python train.py --num_hidden_layers=14 --num_attention_heads=4 --head_dim=64 --vocab_size=2048 --norm_eps=1e-05 --rope_fraction=0.75 --parallel_block=false --init_std_up=0.027 --beta1=0.95 --schedule="wsd" --max_steps=3836
Each number is 128 + 32 x the weight over its row's rms, rounded and kept within 0 to 255. Layers, rows and columns count from 0. The size above them is the row's rms in percent of the matrix's.

# layer 5 MLP up, 1024x256, rms 0.228, rows 204-230, columns 128-255
size [ 97 104 116  97 104  91  91  98 105  99 102  96  99 102  98 100 104 109 103  97  98 102  98  98 104 103  97]
[[ 69  74 140 148 129  93 165 128  98 162  96  77 160 102  58  50 107 170  80 149  89 110 114 103 120 209 160 117 148 158 159 114 177  77  99 132 154 130  69 144 146 140 127 201 107 145 113 167 149 108 108 142 111 171 142 121 106 117 109 151 153  86 135 131 148 109 104 159 118 156 151 133 124 175 167 138 163 118 120 120  88 123 162 126 100 104 153  75 150  71 133  80 121 209 138 141 141 124 113 181 133  43  58 166 109 108  63 145 161 134  83 105 140 137 112  96 106 117 121 136 123 107 165 109 135 154 174 167]
 [144 180 132 108  71 183  93 135 194  97  95 149 168 112 104 135 144 161 104 113 115 207 148 100 113 104 106 148 163 145 129  66 175 126 119 100  81 112 163 113  95 175 117 123 115 191 141  97 102 111 141  65  89 246  67 123  95 118 176  90  47 129  47 123 138 110 148  38  75  96 157 155 126  66 131 149 138 176  98 166  93  62 197 147 145 162  79 159 146 119 145 109  35 146 105 138 129 158  93 170 160 101 149 110 120 127 114 170  94 114  74 111 145 163 105 148 106 122 101 133 103 142 144 118 128  92 101 142]
 [106 139 147 163 124 108 168  75 174  94 159 124  80 102 140 111  65 116  93 171  80 141 118  54 134 152 181 101 158 111 112 109  98 139 163 101 129 162 129 129 136 169  81  97 167 146 160 114 121 114  94 137  99 138 127  96  72 141 107  69 136 132 201  95 139  76 150  80 132 141 149 128 122 129 107 137 146 137 109 197 117 106  88 141 139 139 113  95 110 164 175 126 165 161 105  92 101 109 110 140  78 138 187 121 120 126  80 148 169 151  96 178 180 142  83 201  89 124 105 163 130 159 108 105 110 105 170  89]
 [125 127 115 127 133 146 155  69 140  95 113 119 122 132  91  98 112 123 104 159 149  98 118 146 103 159 155 116 212 109 114 132 109  97 137  99 126  94 100 169 128  73 151 169 139 109 134 207 102 171 161 112 115 171 119 190 129  95 157 161 125 175 144 172 211  16 120 166 161 123 127 164 103 163  98 122 116 119 179 111  96 120 172 101 131 146  84 174 132 124  96  94  85 159  99 159 153  80 141 134 156 162  87 141 124 128 125 167  86 118 114 126  90  95 152 120  82 127 104  86  90 129 101 146 108  85 141 187]
 [133 125 113 118 146 105  80 117  88 127 122 173  73 201 183 148 146 147 122  62 112 145  84  89 150 187 187  78 115  71 135  68 182 108 165 122 163 116 135 162 121 105 104 133 139 163 112 138 151 163 147 108 193 124 129 130 139 150 152  80 126  75 139 117  98 144 143 133  84  86  94 139 122 140 124  55 116 149 155 126  91 113 137 145 112 137  86 153 135 135  68  71 117 115 148  58 170  89 181 129 158  92 120  84 131 150 133  96 181  80 106 119 158 121 104 147 113 159 152  57 137 175 147  88 119 107 155 106]
 [ 95 156 158  73 108 126 165 128 155 110  82  97 125  64 140 125 149 123 120 122  98 101 159 111 138 111 146 125 149 156 173 148 110 142 139  80 131 157 118 136 165  92 120 142 107  72 129 136  86  93 127  93 120 101 204 117 185  97  80 132 108 116 194 119 121  76 141 194 164 133 147 227 113 112  46 181  74  67  92 102 107 146  69 106 198 137 157 127 106 137 129 133 120  89 112  95 114  96  94  86 100 192  88 154 177 158 121 188 159 143 150  65 112 116 153 133 145 143 168 176  89 141 141 110 208 134 148 140]
 [136 154 137 175 132 119 158  80 159 140 161 151 128 133 122 120 132  97 130 127 146 127  92  54 178  96 196 204  99 116 142 112 145  74 107 115  41 158 135 144  82 114 111 142 175  69 100 129  87 111 159 105 118  93 103  91 106 172 116 148 156  41 132 192 137  81 151 147 124  80 105 154 129 129  84  94  83 164 160 157 114 132 172  83  94 166 132 163 131 115  92 137 155 157 109 110 101 184 136 167 111 146 109  35 166 138 114 113  87 108 100  78 100 172 184 153 108  99 135  75 136 172 190 152  79 163 115 166]
 [ 88 111  98 146 110 116 162 120 149 154 101 122 195 113 133  66 147 138  83 147 146  89  96 149 167 189 108 147 157  98  96 147 154 124 134  66 136 157 124  85  99  76  57 210 138 140 163 104  97 144  76 138 123 105 163 158 109  66  94 142 107 169 184 119 127 118  90 199 143 147 178 142 154  70  81 158  90 109 147 150 105 151 182 108 178 117 134 145 127  94 103  95 169 104 122 166 150 193 157 128 121 131 140 111 154 115  77 125 168 151  91  96 147 170 141  88 110 180  82 159 111 119 126 168 136 127 145 168]
 [186 107 163 106 115 139  98 104 140 125 102 138 142 152 103  95 110 123 230 198 148 159 107  87 135 116 151 138 171 100 101 157 104 173 138 180 115 137 109 138  80 123 146 116 117 125 177 102 120  72  91 136 177 110  79 156 104  92 152  97  60 152 106 158  82 161 133 147 159 132  87 142 106 147 132 109 154 176 187  97 109 120 109 179 131 113 142 109 137  61 117 170 123 153  71 157 104 115 163 134 140  60 127 106 163 151 103 132  78 154 183 141 146 127 172 151 135 134 122 173 137 158 156 108 144 138 140 111]
 [136  91 102 110 139 162 105 198 130 187 129 170 121 106 102  99 170 150 158 158  52 171 151 166 142 162 124 175 140 136 143  92 147  94 153 142 163 116 100 157 155 181 149  83 127 170 126 139 155 138 133  98 187 119 110  90 151 137  75 171 116  68 150 128 180  64 135 132 128 100 107 117 150 195  85 171  91 117 106 184 115 132 111 104 101  98  88 143 155 157 163 165 137 132  90 162 148 135 131  87 109  87  67 152 136 172  97 147 177 151  99 158 140  94 157 161 122 108 121 175 132 117 144 195 134  78 111 112]
 [136  68 121 154 157 103 115 107 116 102 166 134 120 101 131 173  99 138 143 176  97 135 125  98 184 130 157 126 130 178 104  99 148  92 125 123 104  92 155 127 143 126 127 149 183 173  84 178 104 132  94  72 126 199 142 154 121 121  90 105 160 105 130  90 132 157  76 100 173 134 132 109 153  86  79 106 169 145 132 104 163 126  62  38  75 103  93  78 150 116 142 110 130  90  73 108 148 127 169 175 172 121 142 117 122 132  98 114 129  94  79 166 164 136 158 151 145 146  65 199 147 186  49 131 119 159 170  96]
 [134 144 123  90  76  78 135 161 108  54 197 140 100 129 137 173  80 148 119 117 130 152  74 109 142 113 137 142  65 121 140 137 143 143 117 128  84 110 147  93  84 135 129 115 154  80 146 141 192  72  83 166 112 134 118 103 143  61 134 129 172 143 143  94  37 100 121 109 111  88 189 132 186 140 169 127 135 114 117 113 109 140 149  94 198 112 107 131 143 154 104 120 105 170 169 130 173 129 151 110  85  77 130 158  96  89 139 123  92  97  94 120 119 135 115 147 107 218  78 145  88 103 127 134 120 107 109  95]
 [132 133  98 137 170 109 122  86 124 188 195 175 144 100 165 137 109 121 127 138 147 134 103 152 177 131 127 138 112  90 133 198  94 103 176 146 169 112 198 170 127  95 153 114 147  89 113 154 112 162 166  95 135 161 167 180 185 204 151 169 140 132 185 140 134 168 115  71 172 176 144 152 113 159 151 163 118 126 111  72 136 123  90  70 140 171  82 140 156 123 145 138 152 109 145 186  90  64 119 123 125 122 175 120 226 141 166  97 148 143  82 178  98 214 123 115 107  91 142  83 122 112 113 146  96 124 113 155]
 [145 149 113 121 118 186 150 111 113 126 141 143 144 132 148 146 128 145  93 145 122 147 116  84  65  76 107 226 115  90 172  94 189 116 137 109  75  95 153 126 195 133 111 147 110 138 158 132 115 131 130  62 167 126 131 233 173 152 139 105 123 150  98  80 128 118 128  87 138 149 157 143 138  85 115  98  62 167 139  92 104 135 131  98 164  72  94 159 132 122 126 129 148 110  90 142 201  90  84 129  70 203 168 108  75 144 162 243 116  55 171 104 160  85 136  55 167 130 127 103 134 155 103 116 135 124 172 173]
 [132  74 143  91 125 109  83  78 150 157 103 113 162 118  72 111 171 139  97 148 150 123  78 102 110 153 189 123 170  98 141 171 134  64 134 115  72 167 176 103 117  82 136 132 114 184 114 157 106  55 132 109 162 173 106 106 140 131 121 103 146 108 105  50 165 144 101 136 148 152 129 132 121 117 121 160  98 124 136  86 101 130 176  90 129 149  80 115 125 136 168 104 114 125 160  59 162 173 103 109  84 109 112 140  89 123 120  30 141 107 118 175 143  23 172 152 141 145 119 164 144 139 154 147 103  91 137 133]
 [ 79  79 138 161 140 118 100  92 129 176  93 167  96 122  99 130 166 137 130  85 100 140  59  77 124 166 179  92 123 168 144 125 125  79 154 153 117 166 150  99 168 116 125 133 146  71 154 204 179 123  98 132 137 117 124 160 127  97 124 155 113 110 124  95 112 124 108  94 152 103  57 130 125 128 167 161 105 128 118  90  91 107 132 134 124 179 157 141 141 142 134 129 128 121  40  81 145 174  56 123 133  88 102  29 183 157  61 128  76 122 122 133 115 164  95 127 139 112 128  73 139 126 110 140 141 144 138 123]
 [166 144 175 121 134  96 154  91 130 166  98  94 167 111 144 148 113  52 132 101 157 147 110  75 113 155 124 102 151  74 112 110 153  86 134 117 140  85 132 147 184 124 162 131 150 123  67 205 126 124 160 123  91 184 100 125 132 114 116 107 151 136  20 100 136 129 155 133 133 114 110 103 151 109  60 134 184 142  86 184 131 133 102 155 155 141 182 131 161 145 139 135 171 160 105 116 119 184 150 139 119 144 124 148 106  68 115 107 114  95 168 112 129 160 123 106 135 161 121 180  92 149 101 118  90 146 187 134]
 [ 72 138 115 162  87 138  74 155 173 181 206 128 141 182 167  59  84 159 106 207 141 130 134 134 170 124 154 138 155 152 104 111 124 128 139 105 167 120 129 178 159  95 120 125 160 157 145 143 146 103 109 130 143  99 125 140 128 115 185 183  91 170  81 107 132 122 162  88 184  71 151 126 160 107 108 118 188 134 140 115 149 103 120  50 107 213  66 112 134 137  96 121  85 150 176 154 120 104 175 125 133 118 153  88 113 139 153 116  87 128 143 115 160 146 126 145  98 143 122 107 131 180 156 140  77  93 193 106]
 [ 96  90 104 143 109 123  56  81 169 101 139 118 105  82 116 102 119 164 179 121  78 116  74 100 190 106  66 164 141 162 100 146 176 110 132  93 100 118 140  94 123 107 161 214 126 115  87 156 139 106 125 179 134 102 194  80  90 115 122 106 112 119 134 103  99 102 104  89 101  99  80 106 127  64 106 149 119 118  74  82  45 107  75 104 164 168 128 101 147 106 118  92 171 111  99 152  92 121 161 120 170 139  88 136  88  85 153 110  87 177 101 112 165 134 168 127  92 130 200  82 120 156  98 131 123 112  65  87]
 [165  85 147 108 172 133 113  89 164 137 105  94  50  76 124  91 138 106  76  66 159 167 162 157  87 148 159 205  88 161 161 167 125 134 153 165 121  67 118 131 155 157 139 142 100 118 142 174 158 123 190 120 131 111 194 161 109 177 113 127 110 138 189 154 119 148 136 166 144 163 143  85  75 136 133 183  75 229 120  79  63 105 168 110 135 123 139 181 155  87  94 205 117 151 122  92  95 100 143 147 201  99 139 109  85  83 115 145 121 138 145 166 111 154 136 124 156 132 119 128 157  99 132 114  81 118  89 110]
 [103  99  78 178 148 145 152 210 124 119  92  92 109 169 146 171 126 145  85 165 126 169 188  63  99 110 133 120 121 137  76  95  90 157  92 123 104 142 114 179 145 139  84  84 181  89 122  99 108 141 111 223  64 140 114 142  70  78 180 116 167 134 154 201 156  77 143 125 131 120 114 131 166 146  79 133 147 154 144 125 136 110 103 133 104 140 150 161 167 151 161  66  95 129 157 196 124  95  91 213 104 140 175 117  97 125 135 111 125  95 139 121 122 148 146 169 179 110 100 126 164 202 161 148 168 169 120 133]
 [193 122 165 171 160 187 145 144 139 192 110 127 109 137 122 167 102 133 212 165 117  77 172 174  89 185 125 187 106 136 143 110 132 198  99 125  92  64 154 126 102 147 149 146 130 101 145  56 163 113 158 103 145 133  85 145  76 176  91 112 124 102 115 125  83 147 123 112 114 132 121  94 102  96 155 160  79 149 138  48 121 187  73 115 134  81 108  76  93 114 122 160 147 128 122 152 165 144 103 147 110 127  78  97 155 110 140 132 124 169 144 153  65 100 167 133 147 167 103 142 120 136 157 129 150  93 125 153]
 [116 152 173 149 108 162  97 123 118 194 115 122 168 147 162 131 119 164  92 112  93 117  94 143  99 165 151 158  84 146 145  90 126 188 150 151 104 106 142 167 105 142 130 126  94  92 126 163 189  55 167  97 105 134 161 195 180 186 129 165 163 160 107  68 137 120 177 151 121 111 159 101 119 141 153  92  96 109 191  96 131 112 129 153 168 191 106 168 152 121  92 168 112 154  50 112 177  97  98 175 163 156 114 168  99  69 126 163 131 152 128 126 139 148 176 107 101 142  79 141 126  94 146  53  92  95 149 222]
 [162 174 128 160  83 140  36 181 134 143 136 111 120 111 141 122 121 118 141 117 116  81 157 170 113 128 116  86 122 100 122 105 127 132 145  69 196  98  99 163 117 138  95 165 154 105  65 106  71 175 114 126 163  68 115  86  48 165 102 177 149 182 128 164 122 117 142 156 113 109  83 103 137 140 113 127 171 100 134 165  95 161 168  59 124  97 125 139 169  66  84  98 109  89 135 152 123 103 125 108 136 129 118 122  98 138 166 101 130 104 130 197 146 116 106 157 164 114 129 158  95 150 162 145 130 140 120 209]
 [193 189 149  95 123 174 147 198 136  65 120 102 135 169 202 153 171 132 136 134  90 153  98 155 142  64 129  29 183 147 160 124 170 196 151 161 168 203 133 126 138 150 150 133 115 136 168 133 107 131 118 116 152 130 102 135 116 126  70 185 145  91 129 132 142 107  88 132 100 190 109 174 147 159 129 107 119  98 152 173 120 103 120 114 185 129 111 130 102 152 147 133 124 165 126 171 141 108 128 134  94 179 157  66 131 109 131 129 107 161  67 116 127 129 112 140 139 118 137 111 169 130 130  85 134 110 160  98]
 [132  97 183 143 125 180 154 103 110 116  86 142 135 149 104 120 121 156  93 110 163  58 117 133 167 128 154 111  89 100 155  57 139 105 187 145 148 138  79 117  75  88  90 168 108  66 114  64  88 141 114 147 134  82  61 102  58 171  89 137 204 105 122 110 176 148 166 180 113 178  81 138 142 152 135  83 112 153  84 113 143 175  75 165 157 179  95 112 154 121 131 107  94 125 119 136  90  70 122 163 118 166 166 121 152  79 123 117 120 142 122 111 158 141  79 185  99 107 116 167  85  94 127 137  91 151 127 157]
 [127 150 130 138 160  95 152  88 159 183 109 100 152  69 116 145 177 154  98 156  93 143 138 101 148 113 107  75 167 103 147 106 132 143 109 101 134 110  66 100  64 174 128 155 119 135 111 179  95  97 143  76 155 122  74 184 141  73 152 166  97  83 131 132 192 119 106 155  94 119 153  81 181 135 128 197  95 133 126 122 150 149 116  71 106  94 100 125 117 136 112  72 185 117 150 140 131 143 101 182  66 161  77  95 101 108  80 119 120  96 112 137  99 115 177 135 134 141 102 137 152 189 159 128 179  92 171 112]]
# layer 5 MLP down (transposed), 1024x256, rms 0.226, rows 204-230, columns 128-255
size [ 97 102 110  99 107  92  93  98 103 100 102 101 102  99  97  97 101 105 103  95  97 100 100  97 106 103 102]
[[103  77 141 147  97  95 160 155 113 138 108 171 110 134 121 125 128 177 106 166  48 136 135 172  85 143  95 136  65 114 111 124 104 118  55  79 169  97 115 131 139 134 110 138 107  83 135 151 162 131 144 139  91 105 119 112  47  60  64 116  88  70 126 114 124 145 176 124 129 116 111 104 124 145 206 110 145 129 140 116 136 116 103 140 126 104 151 125 129 182 105 128 142 159 164 111 117 166 165 113 114  99 134 123 140 144 141  81 120 116 113 101 152  62  86 143  69 145 122 168 158 165 154 134 202 141 119 173]
 [103 114 130 125 122 125 122 100  81  99 118 110  99  66 110 150 190 154 135 110 143 176 125 145 111 131 127  90 143  59 145  69 141  71  41 162 129 126  95 140 102 165 131 151 132  91 135  92 184 123 131  72 138  62  79 104  92  88 117 111 158 111  61 176 111 111 116 103 118 111 134 165 111 204  67 124 161 117  96  94 129 158 101 168 114 114 132 161 155  99 146 116 122 111 192 155 169 165 125  60 141 125 126 131 139 123 134 128 103 135  98 154 215 134 132 138 113 164  76 182  81  98 117 155  88 147 127 185]
 [166 107 109  93 134 138 130 151 136 160 131 158 120  93 121 129 138 101  96 136 119 129 140 166 129 224 128 111 125 142 165 194  73 165 178 142 130 171 128 122 104 146 127 106 170 145 174  90 226 119 148 196 145 141 106  87  79  75 104 185 134 124 139 138 149  98 135  78  97 102 141 144 127 106 136 115 151 186 158 168  99 101 119 121 157  63 128 109 112  84 169 140 129 165 127 134 120  60  50 127 131 144 134 108  62 116 112 163 179 200 122 133 158  54 116 164  93 156  96 103 145 137 127 147  58 145  98 104]
 [ 85 158  92 122 152 102 195 152 103 113 138 114 144 111  92 101 172 144  72 143  82  96 109 151 185 104  99  73 147 131 150 127 134 164  93 109 153  89 133 130 123  68 137 110 195 150 127 132 159 157 119 138 140 129 160 163 128 121 162 125 174  86 167 170 157  80 146 144  96 102  77 157 128 149 153 150 191 131 177 144 159 128 172  83 146 111 154 166 112 118 174 115 145 113 141 135 122  41  97 119 124 136 159 116 118 148 125 148 136 131 110  92  94  87 106 163 106  55  45 144 119 147 118  95 171 127 133 182]
 [133 187 113 169 116 113  90 164 141 179 165 148 145 124 181 110 117 114 118  75 152  84  95 127 100 128 121 135 178 124 136 144  49 187  64 147  95 124 128  54 117  86  90  73 145 160 145 104  71 115 130  48  97 118 154 172 123 136 137 138 127 177 173  95 143 121 141 123 126 134  85  99 129 140 128 161 165 110  73 129 113 138 155 231  94  94 144 124 104 152 161  99  96  83 181 107 149 100 153 141 174 113  61 105 114 134 108 129 127 117 138 154 160 132 146 189 112 141 119 164  91 149 181 162 165 118 162 129]
 [ 94 116 108 118 138 154 137 140  93 171 161 140 144  95 123 168 137 176 116 160 214 124 139 132 133 123 108 108 131  91 156 175 137 164  75 141 108 100 128 100 188 103 108 130 130 121  84 127 169 126 116  84 147 111 114 112 157 124 112  94 131 102 127  84  62 148 142 127  97 188 127 131 111 154 108 116 114  99 111 140 159 140 110 159 156 104 120 111  43 126  79 185  91 129 102 150  58 136  14 139 138 150 148 119 145 164 189 149  70 148 106 171 119  94 139  67 151 138  97 101 127 154  93 110 198 154 173  35]
 [148  91 134 140  95 136 132 141 134 122 103 146 134 100 114 112 140 134 126 102 134 151 145 141 136 113 103 144  98  82 133  98 120 149 114 134 102 123 207  99 104 124 134 139 138 195 115 108 123 170 113 181 135  88 107  92  88 133 146 129  87 175 179 147 150 141  12 159 108  86  92 153 120 151 127 179 158  92 160 186 166 126 124  82 124  96 171 127 103  87  89 130 143 141 146 142 168 126 182  81 113 184 160 122 123 149 149 140 148 167  68 109 127  98 159  73  72 117 136 164 128 150 165 135 145 129 125 123]
 [ 72 127 127 161 204 160 130 112 134 114 150  88 133  85 119 173 178  95 172 216 195  10 154  71 181 137  76 116 101 128 162 104 111 116 172 126 102 155 165 120 100 105 107 125 151  90 140 179 135 106 132 101  88 134 151  94 125  97 115 143 120 114 103 173 156 138 161  72 127 109  84 125 104 105 160 134 100 138 123 169 101 127 125  76 182 140 129 159 154 166 138 142 118 122 163 114 109 146  96 171  75 149 108 148  92 137 135 121 190 146  92 159  81 146 195 103 122  99 131 134 196 103 190 118 114  81 152 190]
 [107 160 168 134 132 105 205 153 163 124 135 147 122 154 146  96 146  99 140 109 152  95  93 126 111  82 152 141 121 134 162 157 124 167 121 103  70 140  96 114  77 129 147 156 122 116 103 142 133 125 107 171 119 122 138  89  74  89 133 133 133 158  84 106 113 149  96 118 188 137 121 153  76  97 121 116  95 166 111 154 138 106 141 125  99 163 164 108  92 160  99 146  27  69 111 132 144 126 124 152 104  87 125 153 162 144 116 144 196 150 120 188 177 126 124 206 143 139 146  93 183 123 133 104 192  93 115 138]
 [191 138  86 120 121 178 156 114  72 150 143 149 137 138 130 121 171 130 154 183 165  94 151 195 122 110 181 188 101 127 108 179 136 131  93 129  89 113 130 102 146 111  80 109  64 134 143 154 202 146 173 131 110 105 183 152  98 105 125 103 159 148  80  53  70 180 120 167 106 138  85 128 164  40 131 143 120 165 184 156 189  88 129 108  91 145 108 115 159 115 120 155 131 122 147 132 134 105 153 102 122  96 149 141 113 171 130  87  89 123 162 148 115  54 130 133 131 121 130 154 115  70 129 179  87 102  61 140]
 [122 121  81 131 153 139 150 127 126 161 115  91 117  31  77 166 136 136 159  47 106 112  83 100 119 171 115 109 146  75 111  75 211  75 155 129 118 121 133 107 121  97 154 139 125 105 219 142 120 135  79 124 144 160 108 105 136  61 157 100  81  97 177  86 106  84 134 134 154 124  94  88  97 167 170  94 120  97 150 128 106 114 111  92 117  79 150 124 146 156 100 108 109 133  80 145 158 118  75  59 134 129  95 131 116 171 101  92  66 173 134 146  69 107 108 101 144 174 131 162 145 114  95 118 193  76 137 131]
 [107 150  80 139 120  66 144 166 107 143 113 125 140 138 169 107  86 141 173 114 129 134 129 106 168  91 188 172 147 131  99 160 109  56 156 123 154 158 142  73 104 126 131 124 111 150 141 176 108  85 178 129 159 238 138 128 151 149  92 146 176 126 168 167 143 135 159 167 135 141  91 112 170 163 141 100 137 124  98  62 128 133  87 152 117 172 155  52 140 127 140  99 143 100 110 137 139 149 120 169  78 147 145 124 152 119 129 186  75 120 151 113 143 118  89  93 145  46 150 103 130  74 119 185  86 136 147 200]
 [131 101  72  72 131  33 135 144 134 126 102 155 154 104 122 129 188  50 122  73 110 148 149 205  70 125 134 140  96 146 163 107 126 115 136 111  36 127 124 138 143 121 114 148 143 158  80 165 100 100 117 103  70 180 136 166 151 131 139  73 102  86 107 144 155 154 169 156 166 120  97 128 103 167 130 134 142 170 144 110 115  82  92 135 163 141 128 108 124 116 156  76  97 153 159 195 111 118 147 116 101  88 123 148  66  92 182  79 115 153 137  89 148  98 121  91 154 102  74  95  43 124 139 134 140 174 138 180]
 [143 115  52  46 105 115 132  99 179 106 168 172 142 176 174 167 161 106 126 100 165 155 149 111 148 113  86 154  63 163 139 152 141 144 111 102 138  96 152 122 132  97 156 162  98 153 130 136 173 136  73 145 183 120 143 122 112 131 165  74 149 136 155 128 150 179 184  72 185 206 145  91 133 128 126 160 110 152 126 131  91 114 104 166 119 120 171  55  80 100 152 149 158 123 111 198 112  82 130 108 180 152 125  83  92  86  88 116 118 136  75 115 145 143 150 120  91 112 123 160 159 115  84  98 113 128 179 170]
 [153  92 148  83 112 129 130 126 157 134 128 174 165  77 150 130  64 191 176 132 157 155 130 129  99 119  62  84  74 129 113 146 130 115  40 121 103 170 157 166 110 138 125 161 167 143 115 108  91 122 116  88 129 126 138  95 149 132 203 162 147 140 140 158 122 127 110 129 143 142  91 181 144 108 152 197 178 156 136 166 169 161  68 144 153 173 110  91  98 120 113 136 137 107 180 122 154 150 137  86  77 125 163 119  78 136 137 160 129 137 108 104 163 126 113 148 144  41 121  84 160 111 119 127  76 138 111  97]
 [152 140 163 180 126 167 118  65 105 119  80 156 138 133 116  81 166 106 134 119 123  84 121 161 173 114 162 139 110 100 105  75 150 165  81 182 118 164 195 179 131 120 144  94 125 152 141 173 118 124  56  81 144 170 112 107 116 112 101  84 135 204 127 110  82 135 166 128 180 220 138 121 133 157 153 159 168 159  58 148 118 118 118 179 132 133  94  96 145  77 116 116 124 125 120 135 145 140 121 140  95 169  72 144 127 108  90 140 121 134  83 159 152 113 152 135 137 146 174 114 128 162 145 116 142 115 134 122]
 [139 154 133 128 152 100 141 104 136 130 147 121 119 133  92 107  54 210 189 123 111 121 106 185 152 123 108 101 143 119  94 156 150 121 126 135  98 181 130 128  82  94 130  94 110  98 127 111 106  98 125 146 110 171  71 187 135  87  61 140 169  82 135 164 122 179 117 130  71 151 120 120 205  51 103 163 112  82 156 120  87 123 128  77  84 115 113 134 114 118 136 150 109 111 172 125 166 179 131 100  74 118 106 131 113 114 127 110 178 125 143 123  83 119  56 151 109 147  79 116 106  90 178 102 155  83 161 112]
 [149 112 138  81 233  89 141 132 132 117 159 125 173 135  76  91 140 124 138 115 119 149  97 129 135 158 118 154  68 191 113  59 130 143 155 135 119 137 126 136 165 139 101 146 111  80  78 153 102 148 168  78 144 124  88 140 181 131  88 137 100 125 129 129 157 122 131  80 142  75 165  71 169 133 131  85 110 165 167  95 152 168 146 101 110 171 146  75 180  92 194 130 112 157 153 148 114 136 106  88 171  97 107 120 186 142 117  92  59 104 117 198  88  99  77 124  56 156  96  79 177 126 108 191 156 151  78  88]
 [174 129 158 137  46 131 126  98 109 140 130 103 106 125 129 169 113  74 145 123  88 113  88 111 130 132  96 153 119  96 101 181 151 158  99 110 100 154 155  80 137  86 144 132 140 176  95 101  86 144 129 150 107 109 154 163 156 132 125 130 139 122  67 119  90 206 167 157 124 151 117 125  97 100 131 166 146 108 131 146 124 134  67 190 123 136 184 161  44 187 100 105  89 151 131 166 145 157 141 157 157 133 110 140  75 123 169 152 114 148  71 109 140 107 138 106  68 142 205 125 169 202 168  99 146 152 144 135]
 [206 115 150 180 168 116 102 118  88 111 166  69 153 140 171 153  92 106 105  70 119 161 115  95 122 175  81 111 104 136 118  74 168 109 126 132 106  81 127  85 142 145 133 169  75  99 173 104 183 124 142 109  88 146 171 139 140  77 134 100  97 167 177 107  68  82 101  45 117 127 139  71 110  83 137 134 112 141 124 115 145 113 163  94  96 142 168 123 142  89 141 155 115 143 130  82 138 105 129 132 129 123 128 128 143 175 132 110 160 120  97 110 130 102 107  80 111  45 166 154 138 118 165  88 141 159 127 101]
 [ 98 122 130 114 152 171 106 161  56 139  85 107 103 114  95 150  83 144  30  80  74  96 134 140 124 127 108  79  82 120 111 147  92 136 155 116 110 101 150 179  93 172 191  96 121 160 109 139 112 130  96 124 160 106  46 106 195  99  94 178 113 180 141 135 130 158 132  90 156  67 167 129  86 137 164 104 124 146 143 147 167 160 109  98 111  77 122 162  57  81  90 175  92 183 128 104 170 157 187 112 137 168 150 182 112 182 157 135 147 171 169  68 115 118 149 132 164 100 144  96  98 160  65 152 118 103 111 142]
 [124  59  92 161  94 109 168 182 115 113 136 126  90 109 134  88 128 122  89 130 160 134  88 127 148  93  88 146 111 167 130  50 137 125 148 115 119 147 131  96 209 103 117  98 128 174 168 152  99 130 153 120 138 186  85  63 140 130 170 141 110 143 107 142 130 192 139  87 167 158 141 156 116 133 148 128 134 104 120 107 131 147 145  92 107 194 133  92  92 122 110 107 107 101 188 109 171 142  91 112 163 138  98 156 113 169 126  94  70 126 160 103 120 120  76 150 120 148 112 119 111 131 106  80 140 118 129 234]
 [167 112 136 123 112 194 118 162 108 104 159 101  97 113 117 126 130 108 144 103 103 100 150 120  57 136 139 121 136 194 137 108 137 185  99 114  57 153 137 184 145 112 147 164 124  99 186  74  14  76 126  99 129 126 135 168  92 112 120 105 112  67  90 107 185  79  75 102 121 138  98 139 107  87 121 139 108 155 127 152 132 114 115 137  83 107 101 161 109 150  76 153 199 140  88 132 100 164 159 113 173 111 145 109 117 227  99  95 142 156  97 100 163 168 129 156 143 101 144 106  97 107 120 134  74  90  90 117]
 [ 40 123 161  95 146 112 171 147  92 137 134 141 158 170 111 123 117 115 120  88 167 107 154 145 125 121 114 171 131 153 150 119 125  50  78 105 143  99  68 128 157 148 106 124 128 158  62 119  84 145 146 128 151 151  87 101 172  94 123 142  77 112  94 145 113 156 104 128 138 162 123 120 158 132 165 113  28 105 140 170 180  88  70 159 147 105 111 111 103 123  88 103 111 215 147 128  83  89 103  87 214 145 160 114 136 134 156 111  96  85  92 125 128 128 109 109 104 177 117 163 131  61 134  72 162 115 127 135]
 [148 168 110 125 142 108 221 110 115  89  75 127 140 162 136 101 162 155 192 181 102 119 120 137 143 181  75 168 115 141  80 110 131  97 127  66 119 105 153 125 131 127 147 164 168 148 128 100 141 106  71 151  94 121  82 131 106 140 157 139  60 157 119 190 170 134 220 124 138 156 182 106  92 135 139 153 146  85 110 159 163 105 131 173 125  83 134 180  87 122  67 155 157 104 138 107 139 100 115 151 128 120 119 138 163 119 123 124 101 139  84 104 114  95 175 144 146  82 130  38 113  83 164  88 137 144 119 126]
 [129 138 188 116  91 102 127 134 171  81 120 136 121 121  85  71 113 155  79  91 100 103 115 135 175  82 195 209 142 129  98 136 130  33 144 101  99 137 161 104 135 162 109  25 100 167 109 114 151 140 109  63 138 120 150 136 124 168 140  83 127 131 110 108 169 147 143  88 134 108  97  91 126 101 177 106 178  65 125  97  44 117 106 166 102 185 123 188 100 136 116 140 127 125 113  93 182 100 111 120 121 131 178 122  87 129 168 108  71 148 105 112 130 107 109 106  92 122 128 114 112 140  74 108 118  63 131 108]
 [ 79 154 118 103 126 115 132  80  64 123  99 140 135 116  74 119 103 114 107  98 126 131 130 124 133 122 143 152 158  64 132  69 119  93  82  86 155 153 121 194  70 104 132 176 129 163  66 141 156 130 171 119 158 131 143 100 134   1 140 167 109 126 127  67 168  90 140 156 151  95 138 144 130 137  92 100 121 112 109 112 105 159 170 140 132 184 142 170 130 113 105  41 106 132 179 115 156 162 143 117 147 162 150 144 157 155 135  94 115 109  85 121 147 147 198 175 162 143  72  88 140 142 201 156 149 167 114  98]]